config = dict(
    rope_base=2980.0,
    parallel_block=False,
    lr_head=0.00722,
)
Each number is 500 + 25 x the weight over its row's rms, rounded and kept within 0 to 999. Layers, rows and columns count from 0. Numbers have three digits each. The size before them is the row's rms in percent of the matrix's.

# layer 6 attention query, 192x192, rms 0.103, rows 141-191, columns 64-127
083:522506514517485475478484510514521505461518464487548471468504511494494476476512512510468507482501543520487547512521499478558492492491527498501481503518488471460528494490481529511521498448506494
086:432528510505523515546477498529500514490505504462450504515510469446498517486473505469488517450537482509533576467490531537500478473480501539514469462543523531465496493516501484524525478546518507
103:496527510506497513512516515512496513506504523503492472542534537461477511504521482460507477505565480470496484442504485518502430508480479511508516467534477520542524501517460458520498476496497493
084:485536469519503505504488507455534491468561508494520523486569471490488476501528471485469479519545515501501531501535520540540479472444521520484501522531545460485496499537455571522518485501537516
084:542443499461491506468502479457490486488523466477501495494507516551490457513502538535488482543455475493496483577515492467482533512484499480486508515448501465455490517508499491482496564482536503
082:540463506521492515484487507469500516490520534499510518534505472565535528524509510466515495480518506462527492508521490485508514529496517471437519507493509499529493538523488502491533502506530519
085:532524478480462527510489489493513529458494510486516514478486516513494498483520488491458525482471513530477505495538518493490485501473502480515463530517525495483464515477507541486458477490483478
088:514499478501510525537537489474467481531507517514486517530492505499514473508488501495539490536521496448486426495484501516473507519504471499477525469490508513552495532533489477528482532503523505
093:555536539503465499480502511485503553474460487503507489477524549470487489522540502486463510511489510517510477501501495488504464517513485468513509508513475476511503508462495499495509469432452477
087:506501477476521546509485472483490457533501473504534542516479507552467486442486533525528490516510527473487508513505491516487534478481514484467509490483514507478492500483512446457489545471540514
080:539490518508515474500553511488525485485451514524496482516532537513513500519523483495486511512513502539536494526471495440479518516465488460491515505520486509524517530508490478497518507513533531
100:520543477529510502541526520520532531461479515503515495491536503468551521528525452459475501484537486517520513449488509529516480528494484533537486487511495514522531515518470524498518477486468499
091:500521472484514523485485474459485476510551491502494513499557513514482452474532494547502506531517520489489518493530507518508517470464493521475484506510518480490467493499463536461475519495548515
084:493540499504480522508459478499521513453554490495479508483559509509510473483517474528486520512481503542489511492514520530523496452480507516520489532526500472449473518493451550473491497478531478
098:461500505517496531525485514501494540517506514510462479509492466466483530496500480482492502452517525540509532510494508521485482449443494519505451509539516566478468507514506485523468496526476475
083:478516569486526469485488493508495503509540506486497495531521514487472488525523498526489470556536447456472475507496483494535465478513479522518519486470480475538534471505487451506502527485500500
084:531503482469504518507466494468499497552477491532480490501477551511489483491496526518526495549494500460487444539476478508472531501496477473496527518488501516502483521463507474472475539466508478
086:527499529472461503515527512466527511517456543500507467516456555453487505508517501483521478534525494455498450477502464479474444515523472483523518484513495489533520477474471478493490477479452511
082:453500498515505500553493522495519500524482543544494480531470488504511536498477486451530489475529496493489481498466485525498474489463493515499483494516504536508497471515504468526495532541510496
089:535476524505438480485505484483459482507496502514488471524513526500551520514512529480494507506478503537518471526508512517470509509524521490450501474504494473532500554488486471494534481514513516
104:529449458508455498463515497515490526487457488496524498489468481527488505533508488482507493481478502489511487512486494471480491552510533464437486495506493510541529494513512449550491499422507495
129:481483498522508449495508522506539508496526470490448511536514492513461503504482480500492479495496440489505547525487467515497481522499504501470439558458493482494525510518515549511498556479525500
146:458539511494492534517528467490471472536491530502549457485489495472518492507522534491514507515524544511505478450529540506522507482493491535502549473537509504516510529486477470498514443523491519
094:460503479461508510477519494521480522524467540510516537518472455516488518467529512495489548493503516510508486436487527518505526510466492493500486482520517538528474491533502477497497504553455471
115:550472480508527493528479493532479461500478428488468548507507537538505484474483489425481516527518476475499504509455511469502491504487517499515474512517472539484507457542499512540525564511480484
143:574429493488468465475498490505523502516509440481486523513491517532507532508504519448510499524496504447498530520473509497473509530518494504482478505494454477496515487502492471533511511457525507
096:503533491514468526503458513504505522477491512474479491529519493491488471491512445549487514451499495529488495484510500487519461472486469516521504472481530537474500523523476544468531536473519509
100:494484541500492521554502518529502452513508496486503497452507471478543522504498481529505501505513519517494472468583509517478480514472481505484510506487499540487520533535493457492508462504574489
108:523478515494473537526529494479493489496473541473513511469472473482535496481519525430501533521503521513493480475527498466480528500489466485491530453536500505503505529492503463471484436500492500
096:425509514529497496477547478473503507499488528503547484462494474480477506517497545441493476522519513486486504523477496484491517486512502472503518482542472484533515485482473468522484481505476489
099:465495535484516517506513470519501494522491516504518479460512459474505514482506557496524476521496515484512494486522532507497540446503454510517535501525468503488496490485492471516511446511486513
095:520506468521467475512486506482489525495504517506489520527521525499494507507516514455452475466512542470496500519477485467542514504513501487539492497529503462504499489474475526516493475475442494
097:464451504516492506472534509510515508493485511495533487484523445471518490496488573454521482501549507496496523502503503514519518494467488504484521494518468508521545520519484488511477476508526512
092:468526496495440519539555476436503484506477516482546483461482494487507554519494495458491493522499525513512473476491510465487506505506543469489501470503520488525504496474548469476502477481511516
101:462472550501515500501521491515502472505505494511511478457509443499520509484513562477513521547513524530488510499543517526495534467473484491486514477530479532509536554511495447499490448537524506
093:466541488521488507523579497456503506493472543479510480476495488469498521508520538453477513533489502535506480519462487477499511455504476494503510480527494487504525508493492496489511485533486502
087:532486462478497501433502501490516508484521515506489558544501547492469501475487467504527480483519509499493481495469496499515457493485551496530503495481506498504486499510512553520492552476482512
101:500536465503448489522542487454501535494481519511512517487507527484495517524508462483471456450487519479532514485496496479507468519516503506524466522481502464489486465461480505510504488455484504
099:452551472478528519452539477475501504522453498527551470476474493535468481495483479489499514523485491525502498509465510508468526463511448475477523494512480463529485478470510507490484477534434508
100:512519460510483473537493524482526495476512509495449507522501520504504495538515462524502480452488486484520506498475503489509448542534547491493460506458516508494524478514494522490519557453513506
100:490500491532525497429472500500506516490505471515527497535485510534459478477498497501494523482489499481478502550478483511504496505493530503506518493495493487516501510524500512506462543491487506
093:525514461504513493478467504481483523487491502533509493527501508497472470508490535487481457483508504484500520536480467475515501487515483479538527473534470476503480506469473513519459475488435496
100:495519491474474476526548505484512473479520514508467537485482499492510524503499443508483499489463491549510473479512504471481460496517546483482488492481511487452489530494552491463545507513572512
095:507512530485505507537525444471504501532478531506518474478487492466482506519498534472503448527503526477523503489529531476490522478507474493538503489550482488490508468472484471537504445523453477
105:471520506479476510489539470480470489541472539514562460475493481489516516510502544472517516549501539516498489490507531501508549476513477498501544494538477512529501495475473490501488420521453498
096:491492522535482479539477523492493487486509521472516493465520468499515504526488484510512458481544521480511469496570524496511468529489490526520496521480502499493511484509456464514490513456553507
104:463500520501476515520568495509490472497492502495552479451488458487533516518516535466524520534522541521496472478528526509497512509497481482465521484532490522529519531509498439485502461511532527
103:517498560485524511577474497480499492526509523473456498483497462464521506523529513506503459498495499476550479478530504475491504462484442496523499494534504485453490488466521471508508454529500483
100:464526456517476519469537485489483536511474492527547479533462510526452508483506507472493524505475509493485510519452490497483519522526519482490498490484499474541484481462489516496482522509443514
083:525500450514520480457429499518476477483549479510454527540480518532517451507503505505475463464493490479453482517487502550526468506511519494494516471489518507488466524498472559513520496498490514
100:531501495467515515511509476476501531515470506510480520502482498471506505472486491479469446512464515472513523502505490473490540450486472501528506489532491461485475475436480516494497449518453476
# layer 6 attention key, 192x192, rms 0.102, rows 141-191, columns 64-127
085:503462514484476484467471481514492540510492506498442501475537499490496525513546487480506509470526572523507498510527532500500501522509507483473511494508523501494467523539449529525536487459504545
087:504485482495516497478478511479481515504535466464461490523458470504477519515501545562499540488487532503523515471498467500475522514502503458436509520529496478449515488459522470486505550498482518
100:482502504499515496488481507451466497491519476478497474533486467496479466511457486520535479518522461472512470468485496526515518500505545524541497477517482470453494496478454518514487494495469475
080:498468523510514476473471522484486496497504495487484491515505471530507519524549506522506496498491541469540486499475480535493497533528530477475524477514550461507509512529469510489535502519533506
084:510503523519445502535495470523517500489500553542512514458569496499522484506562499464509516516456508511490500533514514509526465491492480548497493505462504533503501545555499502512509489519511478
080:462531479479489507529515495524513501465473499538549487478527521497449431498521509483496463519490508546521451485509475506490515479504563472509497492474499530486455524478513506533513480513526480
088:526450493474479498508470498498507506535514427513447516433488459505506559495540504491468524473519546513506511521532531485519499493500507515448515507517500530515507497548449514486514497472481543
090:473528499513538496517536493494515451503480513513546503540502513516541458453469495517519485498506451493491494496469455497510521462488504508554498485478492493500498478477530483532458485536510449
086:512486493502523506540509504532530515512499496477472514448536472487438502509490467447513503514524512488483487520539525505520491547516527534542516479507492491514496501540427520478503502483470515
092:518524520496510524478519468507468514474537545527555516477500536499544502477474468458503522496514495492507516499469473521503518447502510497517509509480452491537483523493528513515489500538509472
086:491492557517519491505505494501505492495482511498573508462530481473480480515508485463529503510540528551497472473510491527532485503489501516538517479499518539480461503527472510493509500505483509
100:489491520517514488476508537489543512496468457486451489512487473505462483499499532511487467506543503497510506509510478499496508551505488459523519465513532493498487475518442535489509509504475528
088:494530482499515485533512469490462523523493531546509494524496503534509515504520483539500528496510509483542483496487551528476512500516504521482518505490528480516523565526486502507510493496524505
086:497494515467469503493500498517475522532488501498427465475496475513473517497523512531501531483506535512505501484502540501506497519509480500462523487537532502468520529561460532492525499488501541
098:512481500506522487474476493452467470508528492484486472519471470478537512508507526531489508459498531489498511479501500513515545478445469477497498539549507542510534490527526463479508538521512499
086:495505504498484497498480500511505503533477519485538475536542533519497461471452469527529474502469419471525486474481488514500499527529542551546487503498504446474555515467515497450479466504498490
090:504542484501518507528512468515488438518506532520529523515491519501545490475465466489483490503480419474516491472480482506519518450485521542541499491491480499531488514497520488497510482536503460
088:495467470509549470568523507448490482528489485491483510535521506516488476518457477492532473502519431486515478479486496507512515481526546550564487517484507480476508482506481493483502489503479473
082:495527479501535509476476515460492486482509478446490508529490504500514457507439481542507480495486462505536488447466510527498540451500527495505501524517478487471521506472540460484502520546526512
087:494529484460480519509500501461499474514507493484518458537439526524508480498527501523434471522452485495508463502540522525493509533533556513530492462490508485538522522482497519468514490498509542
128:526491475490494488561534490525494461500470530466513480477463534468491475484468550502469485523457493482473482478495490476499543519553492482503538500509503498503507521480516506492535481500501488
137:526510448505487531497525496512505446497477516486521524467452484514524474486481539491503543519480531463460490492529484508505538531511466488523520462465503486498478472458478474458444483442487488
133:521476562501512460515514477505509485533522460509454494525530511497501532499504489528494483494517494536512529518504508467484487486467517548457490496548507486477542533570487492496526497555520484
080:536506514504526508531544521505487493496496474511502546488528492511528537440493522498517498495466553505515510441491469448437490496523465500509536503522512506495511547500522510469480452515531515
085:510481456491446517427511529477492505481540518533503482534494499504530495490481529498491527503478525450511471478497502505538523518497500455485475497478500512485494486456490509519513478466503514
136:509516460487479517473505543513500483477505545502507529483461507504500480494486499487497500487492508464507474468510470540526493509527458450510516500457495493509435462429515533494481472480493506
130:491509482470505521524515502507515506436471498484530485510448488502505511498478515497504495528514491464454469528511443498446500539523534470513488480461498489501535458461493504465464513443465481
098:497522504487510522527472498543528523499489461450512470535469544458432528468476488509480478525519492501462525540505484498477523515494530539503498527503446510477519464464487522487501497524505519
098:469462527523512504510484496504500510506477469526492519510484501497485500518544505472544506496475494515514527513516485453486465495466499522498497486508465492504515529521525429502509540524515486
094:521483523466511474452512512449489441503528510543486493483538452542541487508516533498504483482462492516534496517528473456544468472475526471479498466523530481495507497546498457493521467479508467
093:517498564486508458502495475467495512487522479511457498484506467497512559503527466517496503476519504558507528545492485455492516506448535527471492487520506531483509551545491493508502500566506503
096:497499520525506484496521474517511438569539521518499522523547517537546499507510554524519501500445485495521500464557517487537486538551510486470501480526521472517533509522498458457530463468524497
090:493490496448523501453494538470513492476511481493520507465547494494516495511529505481513453474462512531533521522497420440504488496481511471498472516478507508499466509517490489474514459496489518
091:489505444502551506546511488536491469515464493511512498514509534461504503566519559469522494523480508516516509470538539460510486518512511524513494491503484495523516514505508448478510498488508472
104:473512549476481482488488505486516474473512489499497499485489491490475537483503487510511475483474499535511532561485465486489494473449510501467466517510471497484485497525490501505505483545502490
093:487507494497543499463503474511498481499499462517491495527533493515520524561520580489509512495477527513507502506516514507562467498472484500504477470465523476512501522510514439468496514472511459
075:503510442502533527480536493539500526505470541490512555508476534448444471515476487501521529535477522503476471468511519519517522496497514498509490496497515488519490510507480505559514511501514496
104:494503460510559506508541489522478470535490481512506524524520505514554501530502546514462534508498488467489478442541528490502496521541528517517522475507519494510530497528484456495488514457488470
102:502465476521507448452490476434474505491495505567494527511497444531526482507520480515507490492512507546529514499494510490531462448459512509477488468492533460495494512535513466504490500506504473
102:505504460487534537494499518519507475522515513489508483507512526493523444473489528516474502504503492444472488464529526537518507530554505500544509490471506503520504483469478499488512486455493488
092:511472483487471512476499535447513538497512552494487489489514497507505499480503499526498501501494510491521498488479478478515490457480470440467491521474498466498452514478503524503512463485505559
091:487478520511486490471506474445509495552526514549489505470521466538545503485516525522522482494459500497551513514496489458525483477482515484474502487518532460488466545520503452499518476474495529
097:504508464506524534508509479549469460525433507486522520526435526458447458523467531489501511519477508479482500485516534510516542481522534514531504513452469476500491503443516492485470531487489475
090:526495542532517479495506476485480493497507499532466503527511482514530543548539499503479507496519524517530519519504502468504493496483524519496512460573521502480528539540500460499511494515496484
101:519490553489509433491495489481506497476529476521449487496540459526522523515524495512514495477513513547501507527511471457480468495458513541468483486556505499475527541567503462482513509547524470
099:496532517489507502519502508502505517517511493462507454536539546488494519476491517523478480518507517472500480488521475482473549520539555518471493538488509493487514499506492498503503479484483495
095:477474539451529445486481510529517494499506465507512500490505506479484502488522526485524465521475498535512524525495486455497479476491508525484488508499468502493534483537465496505506510531501472
103:492513559554491504558481472496481510505499471509496505530469495505492518492495492469474498491532490497506504551512518488502529514468528535514522480542515504490498531460507455520500522511477474
100:495453484491521474454509524458499493505511526544492492477538448521535473527524528521512498478491499512531486467506516476553427470494471489483492478493530482510505512547509493498498482468511505
078:517492503488509485481513514493492466527501557496521518481497508522484465447460503558505502501492469456483479503476522492464535495534519476469452515472529449479503448472498506490516478496489520
095:510483534569507475515490451467465492504483475530480524483499462509491518527531460504482519474493510515522514514495507455539476478476495529496518471566538514510511533534520439514485517506513503
# layer 6 attention value, 192x192, rms 0.0758, rows 128-183, columns 64-127
105:475475522506465542481466499495504486504503507490489498465500494499479479478456519481479522451468501508490539517566499521494490494483503514509496505529508562463509484535494520473486527522525460
099:484514470487500494501498473480499506491512483486541524510534491474455463486467484540522507455505504460513510529438504534518518469519498500536529496495457470466489522521502474500472521516520486
104:515480479503431517518486475502529515489535541495490449489486527458499524494536474504501476509473493462495471495548484484483406489507493504483465492520494467542528500527483512519487468482528506
099:442474552491500545513484492484528467519509484488498457448477498525466542439509519509505567485476506449520522509555469464467526567474502504480497530544502514538455500497469524517495503491522447
114:534528493520514502492475504489465485498480507499507555528540485541526469519485494470508473519534503535493512477445492524497554497485494490519517495520488551420461518462542506477508492533472463
108:523492497517498507501485510521469493516513515504484505515486524456482521492468492501527521528467509477528532506512503499470421475538524498457449521492487471557513494514502506492465486490525562
098:494506439529550445500509496479474501489506478512485524509527492511434494518498457509522486489512496493512488498484519533503525496532511518537515503523466484481483516518513492493494486512454530
090:509449516497492482480474506547469494491508517499480510468504512459449470493476546446507448486530553516499538446517498462535454518494522508509510491505524522506493500478504490490517550508523466
091:494539495490543505489548488517510470496476474545494514495493505496467488488445486493512510433523479451515518516507517481505550499471510515529496506516458532442494500504475484463482522533488469
093:529509493474565493502485504512470527516445487541491537554482477538504481528532523530484457480525487576485494489492492490537545522488485479514528487452509505469497488481497489471522515499469520
097:464506533527476494537520477507469474494520515531522525490529453475550482507460462461537537474509476500517519493462525467503501499450479499517500513542489510480486528509504482509497483509473461
095:527490520472539508517538494491512516517475507547474532497506494496488465519462523485532449478553490543491540497488491474577525471476515520498522514482488522423522512508486488529492490524455488
093:520514465478483458499535505494513549506478521507505507538529526508468486569523512538516443540531486540505491493485503517521542496534525499507501476470456463500503532488504493497487410472471535
101:485493485484433509516498472509525510499504531477514463476514520496476479514542497530534535523463522491534482473502513523485560532505445509499505501493474478483511514540475491485473431509514518
099:498553497475481476490475496489481514497496504491492524477492480492504482541457511514489458498543496531515506459481507512489586491482467510529512493479475544415490514460509503490522516507509454
100:534528536496554460495503537551474487508490496495482555490519487495539505494456490452477476537502494508535519499541512556488465517501530510535481477508457496496499477475502523522524463505482477
099:525460532492478502513493552543507497509509489477470503502461524499533549475482490486462507488483485486480507465517486499497456534509515480503481477489529492559486460466511491514528472491518520
096:536522444475493482467492517496487458486492508508531548518508488492508501498485488485493481498488493513467446466467515512521514511486478491558532490460508504470448492483503457458534503513472466
090:488486503488525510532514537518506488498484517512478516488463488516492487494476552498517480499533478554496500483491504516569528495498485524524533455479495554479473497489488476491521480472481527
107:538501474495517466490557480518473539509495486533498517514524504504488483539531459476503451522509474536518534504493498474524530518487511514536512500507478482474502536478525481513539456526448481
092:494509495504496492500532486460502502488475487536537529484544485501545460519516494510506526523505466533483487484450509512511542523494476500507504514539535564451495538496479491530500481526479444
093:450489492524505506514550501484516534486519492501512483499511520536539496489577502484486523507463511480520496513513481481467460522533496507455495519521514486576534483531489507505494495476500525
108:526494477476489481508540479510499510502482505511490502515506508507468470528500488495496431512524477532515559515539487518530530528479501515495506520512425484458511556494509506542535453510479467
100:482504473539482476480548477484467542485485482507459521524517510503518458567529496516519477529520478531497542514497498506460550479541510497480492490514531513468517514535552488530482468508484516
109:496495514496501517482476507528497483487551499460527467496470506491483543419487516509521538514474517438516516512515496528519462505522505493481481534499498493543489487501535502465505487492510516
114:511486523489478493523517486532505517507523509505502457497463542474501520480515491515486491515468531474511493532537511474515422515497513494495457516481485425574518487501490503508496493460527531
104:538481503522551523517496483498476502521446463499536517512496505469494493482438497446533511507505496501560543539536481531508490468456550493507471493504441499499505506494520515563496506513511469
106:508460514513559470515496508516487518517504503506507509501489521490499515512497526482467520509501509513560539529535480520492498490525515498505464484475471501555544499507470494517477486465520553
116:496484484493464510485461553516496493487522478485466481530478480478519534500488496492444456537477502507456477470499503535476480519520456498512495483494527541536480480449507521495502532496502530
099:469541505500542522512474529538535444491496520474495543503497480491529519452465503472475493518502494475510513510519510508459484477521518520497477478486534532486499487512508525481461541522520508
103:496516469503516513464515522495524486499498495526507539492499460493512472538481510519533478460546488515473490462472502461511518431495488507508542527501520547406499492556489481470484533525478464
096:545494497467552471507481504530466495493465497506513540494478494470463497507444489478523451524533502521520533495527520582528527488461542526519480481481433520489478480471499462550530508498489518
090:530527505546549509503527495532498499507515492446515478487516504496486525482502496516480507522506557462514498483452491478510507508512485479464505526535507483510488544475526478476487448467524493
103:490440510481528442501506518492536509497540498487460493503537499478485544479534514518498429512482464527536519532481501464558494473487512502479504531510457539510490520504491493520526497524547491
105:485503486503435533495470480484511487481465494508524510496478502489467457527458473469532525529528462516471509479523508517484483519487483502524464496474486489509528468508497520555469531513456475
091:451524480488450520507468510506539490517530486488527556482483491504543529490482524489513501505525538505499515496501495485463528468468433526533505477506514527474509518492500513493486511493484502
083:504538511528506531515526521464502491517454505494501499515473510480550508505494459492472544473533538503508482480512507521506483516492480524503490484514544479481504471463536464498486478476492521
100:478473513493524462510528513542494483516561480468499494502502510522509519439519550500491534553439517494525480505459491507514534483508549498500520473489499510496505526512533485444486482501504511
089:517525450510472507492497484529456493496453470507521544515481508522511456546481495470470533508491527494456525510548517491446501506531531505528498513512495452530507457478508526468501521472452477
099:477559502513506513521516510506506495492447528506529463527473521505531465513489498505452532467510521513503488466531520502470527528517466493485518471514505455531470493476517496452493492504484492
092:493512478482492501508500508518521483503529485527496512501469515508517537509516486460512525417518512486523470549544525524469473552507495504490489494503534493485544489510490499529472477484481486
106:520514505554495496498484483472489508493485484540458501486549487471456478511472493469491488536553494519498517468485492496546474509427529501510473498504467523484482503528493530516476472511518510
095:488468479505488469494485468496484497484522465531468489465493493490486483469500463460522483476496466510487547517520488515517516467449527491546448504484494511486485507559443520552476513544502527
090:519498462474506503519481512513514485501473502464527525486508477497464493519451469510486553509466478481496523489484505526492545508539494486553479467484517565461544480473481533487463507508479448
094:474488517499516483523490476490498493479490522497483467505517483452472478480511457488542451530503459532508509489485494489554490476472523495518463524474496560469477498510481499548522507494521547
099:545478495487543490468537508525490509503528526497509491463510515511495490490538525527486487468457480479496474513487474491528498473508492484455522530501466522524495518533530490473497467486512472
093:473501499527482503509486520499492513506508559510501477506498507487495503554517508509569502517493466529583488529513499531523498463455508503510512460482482469509483527509492515511476476527555559
093:529534484482487511478450501496500491503467538478526476504495500469489478537448494524537575509466479487521512507490520554514474508493488501547479468469516531484489490486513495465486479513479512
090:557534487504512527511547500492510517473493541482491495540511478482487474514477461486447508434503454512462500492552505513474508498513532510489491469515478528525487469515493529467481501510514458
097:543546499451503525497442480473510485484488551489513499492505506457448471533484474502531480505499485513511526492512490481532468503451492484509502534479497563466458479480511512500494511495495520
094:467524504455478481509505495504530466515490505515495509500474516516496530479490516531551533516482507509513470533510490525475487538491514515496471492476492487482558484468529501496495507487487497
092:471504490495527496557587515489525487497501514452506481510495531500504470488553503551516463474515458479504479505488481486519505499492477505457515541505499485543497505480523485466487473463504524
087:503474511448482524484460480473544498488484478490513494480535497471460452550519518500518457508512523471525515495488488479536467466479472510514483521508499525508501506499481497499511539487513536
105:517519514521465522485494482519470511485502494524475561499526507496482497527484490477462475554521547516524556470500498486531543484469499492518490506519510499501449496486489478523514469456489483
103:492466520518457507510527500488451531495502521531476461539481504525502542516505489474495507498472504510530494502481510521515470525503514511502467485509514454505477516506528502517483465491492518
091:520459524513474469499439465514535481503554480499468513487508499500453544495461514502510465550482481523472516512459499476524507475521522517518495533464490531471529508506478490530485518517521493
# layer 6 attention output (transposed), 192x192, rms 0.0753, rows 128-183, columns 64-127
102:545476451500486501482491462475484476529520465493512515533483527503500493489530537513530544545490511531496459483486438496501478467517523547491548515477506477543515494521496482470502481490460494
094:479460557475515486476503491477519459491511509501487495497506484535546507511510496544478450490504529517544538496528518499529486496538506516481528502445482508536488442487447498453535505488485480
102:497489482477484526531482538533481479485504505544462530488498538489460489521523500481453569520488554510477520505492528489476476503511527531492456463560501516477439486471502527455511516486490499
095:555484487491493497533515443489514494516497517512517513542511522476537483513525508512514551513511511531464473517483448505513481479525525540511529500515492524506492500501482519482458496497484532
111:517479462520497494456492493477480466495536459491486480485443450517494502477457514513510495464494444492552494503490500487526493470508483506488524487452502489535542469541498515535521485501501464
109:483501498493512511543488507534501548471480545507485516501524524476498507498529513463484526545533536473451496488491504529489538521469510512496467484541498508505433548495496486516508497511502517
094:470497550441535491499474511481519477494527527498476483477512472539529503511439494516481445483480474474539549524529552514525523478491476487478496493454491494484501498507470482504548516502506495
090:489510483488509503488504496480460477545520447474515531511517508484511524467488506500543570540512497507471445508451480506500503473500499492459512515482505480533517488501518486537502470513512502
097:494485551522520498478525491460525502550534510479547471499488504491560526495511488519520430517516488511539488511505512520548477461520474512480588535448481495537541465500495486534501503492496495
094:472522525505512465486503501493515511484483446440544488473497446504534521485488496507530442497509457479499475481528516510500552509488473444509532542450503477500568509502508462531493477517538492
092:551476534534493503466516494471529475529471525493491492499460502489526526525494470516491442499514504507507483510457460465539467454556470520499534475484475505537509452518455525555506529520494475
098:476498539498525500491525484479523489523527469445546486489472482482545542485481515477508462504511520512551499501502498484496498467492468504468550496465470502542552489508483488504532489519508509
094:442519534490515499507509561518508511468508514479496466447494453506501522482454486480495485455472465483536523518542545523491513535483471460487482486486510506478515472479528509489550523520527529
099:504469523482496491488528558500504500450500508525477487471481471505483497507525482520479503441451494493522526517536487487526447529536523517532498500524516538490494449447512537465509518509479549
095:521485505507479472458545510485504508552526439466521463514458483502533512486492500498517491494483458510548488511508491495551467485537475517500565499439519470530569436526512508515516480488495474
097:524537485492498473482477497511511552533499484466528462480467514481499492471513554451519494503502480486489461497510526525544546486499495521483509459474512497477511559483501516518504494489498507
104:494515467500486481511484510523470525479485477469517510497509488488476496466520521468528515492506473491473461512511478551491536498484505440496496546511515496454511563478533501506480464484509524
096:482512506510480494470499519502482485480520424469488497478469460505495514486503494501504474476490426482531498510521507520521514476499495455474496542484511476495542482516525507522526481500490476
090:484485507474501492453517428520522493499498475464526501505510474468529517546508497475539467497516474501494481494517496499501541479520489477498532533489474459498518514531506488492510503524525463
107:462500543497527484501515545460522483511511496461499466449471467504536539463430496521495451450489484477551513523501548484533501490501467489463495474472494508494560477512486501558532516509528510
090:517483516516499503475504512506518464475492515502511459486472498509518504509440487530467478436510488509529517518462433471524456497525484523505540471445486482541510457513475526513507507496510513
096:493517497521504509533499523534532509473449559522505516484512543458472485540497465502484476487511552516510505471507490467487508520482531535533463490546473523478451521475473513487483535503501531
112:480504515489508479504493498488514457526522471432531462442449478517527523469459517500499486479477499507560486530504518489513495455499487531474530474443482501533554475516492503527549516492507533
096:486501506503520524468505525505521474494494536527477468495509507528507491497429499527475500452478521499533539496476485465495480514484489494480476463471504519513470497528465500491519511503515516
109:504505483485465479517500461490477509490516526501487505511530503518503491506532497504518523517530488482441483518481504525513534526485522485500495553514511510460472527473506497532500498512516521
111:461521519499521499547487529526513549473485526492525524473521518476477508493546509465493486535519543502471494495526548541483529510485508506500489486541498525476473542452518493470505507484501526
100:503512509497500509501475484498525500512510512490548487490486521493558487484533530497497489512521533494485485519487510513498490499474499561494541452482500512527490515504479484491497508507484527
105:493525518475510476523488496520532535486489535469538480494488509457512513503527516467491514521515524491455491497515502541499542525480512506497493489515495498484468549479497502494502489484506533
119:533518450505477490497477493515446526483486469519473509533519515501460477490512496491524557504513493492471475496513497535480514499489495480492467533501528483465483535516533497479483461486481477
094:557518477503493482480508429523475554501491495536513492555510546461500469497561522488516528532516526526464480465494500502514482512506524541502520502509495496505468522507492495455481476473457492
104:516486516521506525489516468462499475552510464518474501529493510508523508515475499524497475519502512506545513475480486461488470500510472492499508517473498478544533477544468474536496502519507448
097:482517518476504496481503498508494507486523460442549472480489471515528532461513527465514497495500471495515490534521510544511529488501486492480549492474501502506538522496534500491534460498496519
093:456503493479522479500464477497508453440486497494473505510497510518538486464468493522497507501516490532486461491493517465494502488506497418504539525494510514478556520521496501499498499511513495
112:540561464486513524522455511476497488518496532523476524536493510488501478509507476522471500453483497463513487499490575501543500505482494587517476490507527494494488484509495535507521484485493503
110:489444526526464463506540521506496530504518488463528476473498498494494528530518530454512479532534496497501514526476410513466497491503540460502507521503460515502498473473497477498504521513512491
089:547477503507463517493519510504505517530540457530510514470521502502518517482493506477504486464495522502522477540468441518478463518503537475475492502474491490481500520452532515507490517493522489
091:448459524502488491465513482515511472481497488494509503477510505511494512491470533505529501539523524553503491496508415465466512468518506403485531507486479518506515510483502494488497528526527495
099:515557480462526518463468479501530494516517522541471517501498511497531487473461473518509493475498516500491533464485581500515462500488495557487497444493499474522493496480530502512490489487509501
096:483428529498488473509539482515502552484510492468511476465541456514490532503506501505533495547507472517464500488510416533470512516521495445500522517494490521490490537490473487518456532529487519
101:458469536488509483513508476523503474440500503483516486487531499505506511486497511495509521544505490567499496458519423496462506487530501411504553496511479516506498516482504494486506512547496524
096:491479519511461507471505508528507494524520452527535497464479511490513508488482521505556491548476546541500517504500513494461477492494538538490496504471496493521525506491499479507485528480543500
103:475505500498538489504487515442505486471466493446483511535460493504494507531535504515464496500498502477479480538501524489499523527515490439517510518486525540483525468512475447500523467492487488
100:537511502516523502497502516473492529493479499487492505540461498487491507527543486495469516451473481470529529517486567536516511527496483545510484493506495526478483474544488474503533489456490489
096:530473509502502477497549498520492558582557489511505487454520501496514505516506489472539473543515509466476510526500501514495474508482526530449494500493498479532498477457540503491463498498514516
098:491526480529509532496504501473489515489481521513495520526491532499466489548547482489426497452510502444522524516495521517544517504512483497492514499515494520475465464512526509462548498488492478
105:527533464472534520528441464500484468484469543481506509502495492508520475520483482528495534496489504510490477501558524498519515498509461511528505488486544445513531508535451516498491479511473519
092:497522484536511525523477529468509493472491440503494496524500505466472503528535500481469491501500518482505506528524529512518458500501501521522519465502513504494535481513534463467541487481520481
099:529483509537495494511527496523505530587547482514502489469500502488516491523508493478524468531545530449483503523505501498505464499506504547457494493498505452522493483483567498480459484498511498
087:474488509518552468506493472497480533488477505445525472485511490484467487542547482501509531565495484502506479483540477514500559526509494465494510534528521515504550503551467490495502516513452497
097:487496459530501514517494501488482519543497493481521494480500515505500480568541496474465490501551524442470456567514474501532541498499510481493510545507506476508516489497515507475508488507456482
101:512519500510460504485489515515516514562550479550510483481515516497485483483492495466529464499512532459503553509476503526486460499463556583482484492480494480544485484463538486498472513480528485
086:488488484495467518505450445502475472470492520538510541496494531517513486514466508530505532488509504508517495489493441473505512456545486467504535513499506489500508514525489527468515530506526476
086:493513492534498518516517524491469484516503523461515528499499488488527520501493525490524496514521480501458489563482468521475497478487487492531510516496479479488495476464473509516507486541495528
102:484488489482508506499535511472499496467471500465499510530522493540498521517528513537498510510518470514478455524502482523497509515522485354500507530504506520440491517478473492508496483507483513
095:457528516497504495492472518490532488448500481503470471520517467462514495490467503499509508512488502523500537482486550469505463481490471529540522470471511545495538467544492469469536478471516503
099:540542483500502508501496524491494520553519498523481501510480495495498494491511470484499465460502490433516518517470592515522475522466513607496453494513497485500487480481513502540498473473501491